From a checkpoint of a small transformer trained on Wikipedia.
Architecture: no biases in attention or MLP, untied embeddings, normalized queries and keys.
Each number is 500 + 50 x the weight over the matrix's rms, rounded and kept within 0 to 999. Layers, rows and columns count from 0. Numbers have three digits each.

# q: layer 3 attention query, 384x384, rms 0.0534, rows 0-24, columns 256-383
# k: layer 3 attention key, 384x384, rms 0.0531, rows 0-23, columns 256-383
q0:512492460509551522462472449537488518519548543519501534526486455471528508588537480486505494577474536542546506487512520532481530445499513533495564492534491520521571510518392519493486455479509484554492496498479446540508508547448526459449500452500536581537478500502500539502510548536452509485596462454518469531456542450489440468531586558433502503481522535490508464534515513461502482547516
k0:480519492516460508519550524464503504493541472516501460573507436471503445479427433424582485536545541534509443408477536497477496450415552447592624503464460460547503495445497606468515458488449508555504438438493436515535484485514526422486601497577503434557454499493484523559543603450565534464475515483436460490528486452468523384447554524481530538498504467467513458542570545479534584521463
q1:498434587505473541493497580475501471507599468515510508525413458503499512530573470515477473461547544464492489528536487495454433438467501489509487501508465511480555480483472510451537454503477500475538444472468438514442494431470517496458444474549476511481515550487507488485548476551476518496488479435560514517476549500529469468530531410472488590555580483498625528456508494501505567512499
k1:468493490539402575543527511487444489501527574485518471517555452503486441466481461463475522446495477554521467497541448493501553517467549504595538451442502500545514509473490502573488486544557453519502544532467437418559521514492457512449538402527512562551492432526557546556551396468477576543498542465430544509502520460483518554400458476487482562452488517500424492540486493507507506467578
q2:585511537523516440559529550501469486464501405497556518548542442612433481518428522497552481569534595456519487515494427542568602479506555498501513494453611506598473504414396472500422473546538532408436470513428425520556513448540583458491531486576555490599559503466420429495480507621388546508416483429517487533486460455473546502460436520554514561501560537460520486503554429556479520515543
k2:469477507512550528502389505494530471525372528489484573480559473501514555499558468508480504570514473542491551479592589397493476546475487479407404604503477519363540443540517378439577511527599482439446487450531511572419550629520552419378516564469501540389448505420434586402475567483473499547619478504617471493478524451473461464503561531596432459439563472488503540575549489522531447569495
q3:536538513486454554584515496605484487469481470499558494522519484497484556420503602444588526465545507448446504412459484510470566522524484451439499562509474502559401451516551546500536544531528464507439508515510442464494561437520527510486431574485522413504545495531487517502605546497527489442524419482503399474483548510566500485562572428431515542578506468580479439515542441492549576530557
k3:521550447567553469419491527512487408618493490529479386509495453608520522483523469495481452513461514553426559540535525472481504553506556451517461467566444606462498493472535523465465458531512484560513524445575544463532500537452601441440452428529476516416481571416509474501487487492489544451516494515467472508502521491471472486422499540576542543581490494406549526536560557418462487538528
q4:566563554516445473567423491527498421552542431582602484518500479507418481498506544466627480518594500496459456486498465418429433491425403443455557441561452453498505477556489540450565560474508480501426486519586507422481509527494501404458529498557484404479525418529579515455577566455480499517483421457495455466504497556463455442542532487461588505523511513484517472485485469459549488518603
k4:544497500488482557565494576454513467473549459514511527575542539455431540520474510500532447518528529491480489467504513430487428565539441501386416542568572522440398495547546486550468508468494440511476539526573598425511487482503538430529465520520545510454500479508571482518467461476491477536616623512572549454543566558493528492574501444521504437491480382517477573570492481517470553544454
q5:510566477520478368466462522398528587485510504507453451412383527469445513485484413631563559415428529556451505515589409598503366517581533478522572468561535447443534473495431467447524455513490492375521507415444453500426515479483584593555540478453455505458488523558462552515467541452404402501401503449401467598521484431391461469441428485568434564444528510478603526592583590544559352494567
k5:492490583537521473546539446446521479496542470461556507497468560439527521541504519497450524428590528443531529576432499438516502486530569466526492584493506487480487564558523552445548455512516491562588441498400491446461481548503508437544453500558521473590415493511526466451573491486423420543464441538559527459485455494439567468516483568504494491550546520560459438490486426536487527493522
q6:520512546470502500502546501468504419534518389505488450458512440498509551407446469399556445473550417426567577550430553465453501455399409455608443465471369455511466530541445523519524512503519487628553470438576567538499490491530452484495481487508493513438361425466488428587518447525463631539613517538546647440475588592544543509475474530458551452587507476502507442457431443460507485437463
k6:495495393531492561467482536584578597506456582416445439556479510516541534588501489475567454506438514439384552474585543453483522580566532589543508510535544540458499467479538465518424532569460526418508515514476508491518518546483512592498525486500468556374527471476474561461456448503555518408491479407513487495505516478522393479424595507553475497514510530479536598538563618491535583514528
q7:534443498541561590499628457545534483551529462450456476509570458496572580559427557470538500493567470515611566503503586499587569478514468505483475509482448525487519561534492515480476411556561531533496505580563480484594448513480562442466448526447445491496427495443509501449562419505456553568555527523560560469487571511554515479479476527464560505500402487550509527402475553500449559384424
k7:547438450512493488423415526509485568478405469429438404571512526505500443466584409417597399513498538503504535455524571445524477600535432589458470488549521502495481481540474527506494486554496495505527530510601537524559514457517469540543497544490552551358588451504510553543535526519510600490616543439436438507505480536447488476467600492532568541461505508541562549557527630500477480483458
q8:511554419489516511472566498468526530524456453591506442524553483452516481525445439491550411511521526558526480458511549545493544476429490604414529511515544510483497461428463514541472449503481465458451529468540513543517512485534535496551558522514469481558541473488470471550488434518505588560405438448451410598508502478504526494515542516470508500449504456474437518428469495515524505524525
k8:487526492516515459537456489489478545535551552543462519530504509574482498507500609517474558551532551533454472469463544462424482597433516430523510488568515482469495509478467422470569531508537455454500434535502468546532547531468478392486474484479473573405455530455515519481444472475497513527475531502498484418526449536534393456517473543433532570542465442509474458512446403492569541548530
q9:511444468503498503544510468474478493509521510522511468499506496537515508485470443519398485603549447563437409471496492508468520482559570514496465475471432546500452526552460483403423429519515427441427564533471467582517496418543544431526531403577440481435517490443460479584464484525459465556494458516478515496430541495504519435504540522533482488437560572453499421527451512549566518437491
k9:517478504491489430483474552451483428492504581457523501590418415494473564570484519507523349453495545510423463522567506449453469585532469529420456525538467446401484569571578499444555479486552544465411585493493494573536613555497458456445529502575427568453487501498507507439458460477461446528548518469584487479481495440451510458567495529499488541566470427462522533536492492451498486517498
q10:487495411573451487514523506473463453463448546431502449522452442567525531524515392520368486481492488501496425564572488587575473470527498571530523507500559538501526532500493505429425450458420540480519540526461495497522447549577520498535444524510492524509582550520464524589459459530437478505479530473419499514453597454540555541413404545561544467508484427510489489504439452539505531468501
k10:501511528469492402388432485461511536447467473513446559447555517445590500506479491447483502555449474544527499493483481562559484459456497496436499550562474546409490555531502485592483486552574502510520416471449486412512534483461439507482498483441491507431431546566465564530435487508493531475441522477523463515398475492548458490521502526512461558501518535429466554535487506465531462575413
q11:540479487519534467489517515539510468631573531525569469532545496480535521501487383639509505583527569530491538456588531572469489537511548467508499467458584559525484529523446464488442466566474492379443476507452465561524514510537533533447527506489554553575559532463439479486443524535438504519487510374494474472503470448484493386439502574564455513488496527488531570519521581430497509560492
k11:487436571402551420456425533470521460409414524424500531524515555475563556535584534519496326585577463539457512499522515367595434518611497547373408599549491540350493418449643463603496466531512430480472543397439465529500583545567457548376546481490487546464485544532407499438390577535439473440511515458556466480392455448517483445520509526615538554496469539424396561534543476544425540643387
q12:591562463517475427507474490586498487493514458569543506534517461474442498515408436516572545478527604494410488405417478542475439509491435501513509472471496473676462469542496534452511541489508483465445472530528562475541523442505512529549488544532443502494513488504469483544538538472361532433494452489504474559546497524448597497510498509444584482408523499516511383536526456498504489437573
k12:469338540481665480545455534568480441409466442488551546418486383475526552561620618468466420526469550465483560581503556500510542521579507632453393620605604515452529540580548415557525450475503357560523607548530475602495480530515491497454624461461533625479537510548520381434406512422477474430614545515461439461517469422482371461541535554518402445515478475481414533490561512527416438554435
q13:434447498608565557419527415432465572530460489497414517453514512498557542501550504530472509424490454466524513504479508528467495517477448550536475457481483476527538469527535539523557522481506437523529463548462443491475492485553475603484518429528503541394484518468504593525538471514518490541519478554483494471477559522492516544503562516553527426453441484479549490494484532484421543453395
k13:595531449549512583487495574507470541447533358540544470571512543524472494500435538442562534506566519475453517417493545429436526429405552500544600463422468512548472541480535566452498545419434572645591590449468512528518477531616485510497490541565528367456532464392516402526609546576502528571598493456547560504551453612526477411558460449420635425572538473501478441440485608489559558449469
q14:517472520494460502549443446525500405477520490484499540437571525544417460539524521537499487455570517493512532423529498564502447525514556422499458497522546455529481459485510428569517593568467550485504394470502449424517506473480521477441550507433512544596443429478532452446509571439513472471493396486498562428459576502508478454465512479475463508513460552544475475487569491484485583519495
k14:461424500394492462508475645463461436516456530481534457500449464522436511526492477397453488498450591454464499623489433527594469544491478526453502569550410452422545555534499470552467540484526462452535453445495526468519400567536520546513510428507526485571496502558482612454391555474439442514506488500478495498426496471460512612561477529506419521522526421429596461555597463517464561491423
q15:522512498472480482493513451559470527491530535507430605418499462501556481472465480501575464518542497438515527504461399572507490523495460459527453533490502449477510506468450568512507599554528456463501495545541547486576498564542514422565511467414476510551491535471532474435504484524603488476451493494485436596529543498547431555399456532517494498513462479528428494543559575491503493444508
k15:440441564489512546539539476458466486492516468566464550513524492475404509419515510528520470502419521460501501536477453562472577500516556526521553538582495488524481514452510480563480485440505546577473533503538447504546424515498515479535480481473490532554495556507451474543466551594470507493552546468428470491553428558488528508436499540431474571404437538468450492470439483488466443463538
q16:486516505524537396549500522453481507529489506556498482579541502504447529475509538541526533392481494514497522536419511543522530450537479386491458439530447419437541504397504451432545534543503537524506448522503515516549566428533496509524585467550471466413515503538466492528542518503484445508531488549523463531407550447544513516502566503387471485444506522513567520554556452424513555561491
k16:539530548530458528569485449481443399427450481470383540438505538500585524454536571431514508452382422540518540547503467520555506385457496460451403574485558508499609485522426434446478506510580496380441536460510462511505497541503554489504571475564452483521534434494512606447479549429397436504513496503589516467422494581575521448590442542514526484432510468520522450518539501436555524520518
q17:391488446554589552494512546482515513590487550494487506533418457548531515495549450515495475520385536546470544540528528557482535585558463569555466574576491589473600514476478431500464519514492445520574466434529546558418531522407488653559465492479497531433594501561427540549476423612476506579520563477505457511532467475493556509440532555582451506512482534463498605472462471519448406479489
k17:547571537560470525501589460534473502557530453521448513477599565341473527545514560569548598431599509478459443422435503508463443473402417422479611379404418425548546451581416585494633528428547589540558443502523554432491552512607541505561475581582470423478523502503526621497646470539460527508434457592519583579523481602459602460543499376444567528462421515627446464521524525556557499442566
q18:473492468445612495543554506550598496519447527537442583398505583470489508430510521414486520578467446510468558537451547432502438450473442435491462528576460545517447444409450516479460485551544464561642416539518482509540516510451510428485472535450521502475415438506537447499566451422528575492529540522487525459500528422500495473569572411444560431490489546486543547504553475502512628515519
k18:427477450535495456454453536572464509456449518450480497536507484523499481475444447491592421495410559424537542510504527431496596476512558492534568529562491580490392496471476456500471428553505535466547529474528502523439509506409551516555455532464440465465499461458518539488454519590604522446530538511529530545443484543516480525452507495523445568521510484550475406545450453532497548587408
q19:496466483453403456515513519527451455483495498430558528627529462446534437464504514559495375539510505457448601520534473448540572510422443452462442541553513519436488383527464418370477584473536462525420505514577532504522538470521516497549556528515526531478491468358518465493354490447512607469505520511447547488437511437542520585462498545517506471451553535424485510456392460550495409523583
k19:585472562474519485460536467452523450547488458434468469515540515459549409428544424529518505472471561523508447419444536532447496534447523517513456424534530579498475453484513489491528545599553488452506539579475421498491564505493459496499571434490498592462504579528586563494477567499501561586443538517475483595532533453440453500517513529418518566466531415451468528565561548500488443426509
q20:597525466397518383524380477499502382536554536454629482577474516501459537537373516551547490557510462546381440416461393522536564577502577455458478559529528572501393523428519512453521493548509556367448521486399515438629627417506588410593556378502411438559541512476579537499534549494459441446510497474415427506565371511398533493383494562539448645387573523511511558627539527490574474463552
k20:430466596522523496591514525445516412533545424574550598440488440472522547477520566517523547473490444484530451534483480517567438501497594444459531500544455492536507487535456508473503543557523501440499459524522488474469492499496493456555472522461519553558396545551504505513443538471421390493514455429495474468485460493532468564480551540483451427526487489438506507442496497510483429505550
q21:516536540535450513461602541491487428539564514494460536502503494402466497486538533476504510541532476482532544506527563412504527490489466475480500468490489556483524456476459463569487470490469448570496417508531527534511432497441484485379450512479482513441472472473444519470484526431529540598542546432616591482436572432498564463530511496489638515579468440576587484495507504539567548506447
k21:503509484521484544568528587485608503490490589454443485604465491473505444560503467415417442576571466513516572501426619384472535544519440516455508529555435478439484425499532571503507556559481483503554605498457443555455533541462453412497589485517539567438535482423441551532520554506558582512583502518556514495471604454452441482512485471436459441533535422524504553563619509432529611524463
q22:530470527468565580517540550524447442438468579458476575466533449506537575433388465436478434535604483498584482530471543488460502518434503443456521478474529425530437569415517498545519568532469459472473446538567492519533483503490563418539449599557513538546481502464614438531502517473478575502485495506479543496541493492575428405507583546441608464529485408584438508377409487523507566515511
k22:454443549431480529414505492579547496540453471446502541558502521543476496536580357451508440508458546410486561466462529462411582524493387596475512431596574490425501446481518480519465446497556461465473473525599505471446520539476490473484491548454454595451613488519518470522508529503546501369449539482508475456503574486514420470408563464533464570455499579471484494551509515556524468578530
q23:452528388525486478416479481468572577484464549535489446566477523495521468427572499484441610466473546552469583550587443560570489468505525579530511494547528517494470541494461439506485492498543518510445480568445545523398580522454471515593501462477500592505519541489529505487486419465462506535458557483505551513506488523443465580500481477499472407419530504423468479572508580498458473485502
k23:558537450569388488593543513475520582480571494582481469404461564469539499534487543586523608487508513506486436410497451545423438487377568411517491545457524462521507483555378516528497492533433491595531522546500560523470459432518498506567492619563577398518486460477538501473486437471435422484496522505461510556526552479427555530481400417508466474507503507552552424428451515507512572377457
q24:485417510528538514481528521532485461500381438433498485575482491553577480525474517511422456518499460467499530451578484520485560430452481592477449549488561581415478480486474394493431555508481409435460489592530506476421519440494461600463501430525484570490470464423441570612417434493475540542552488499483463628523516519501538496544514477515473452533534531448517516461478463512413486470438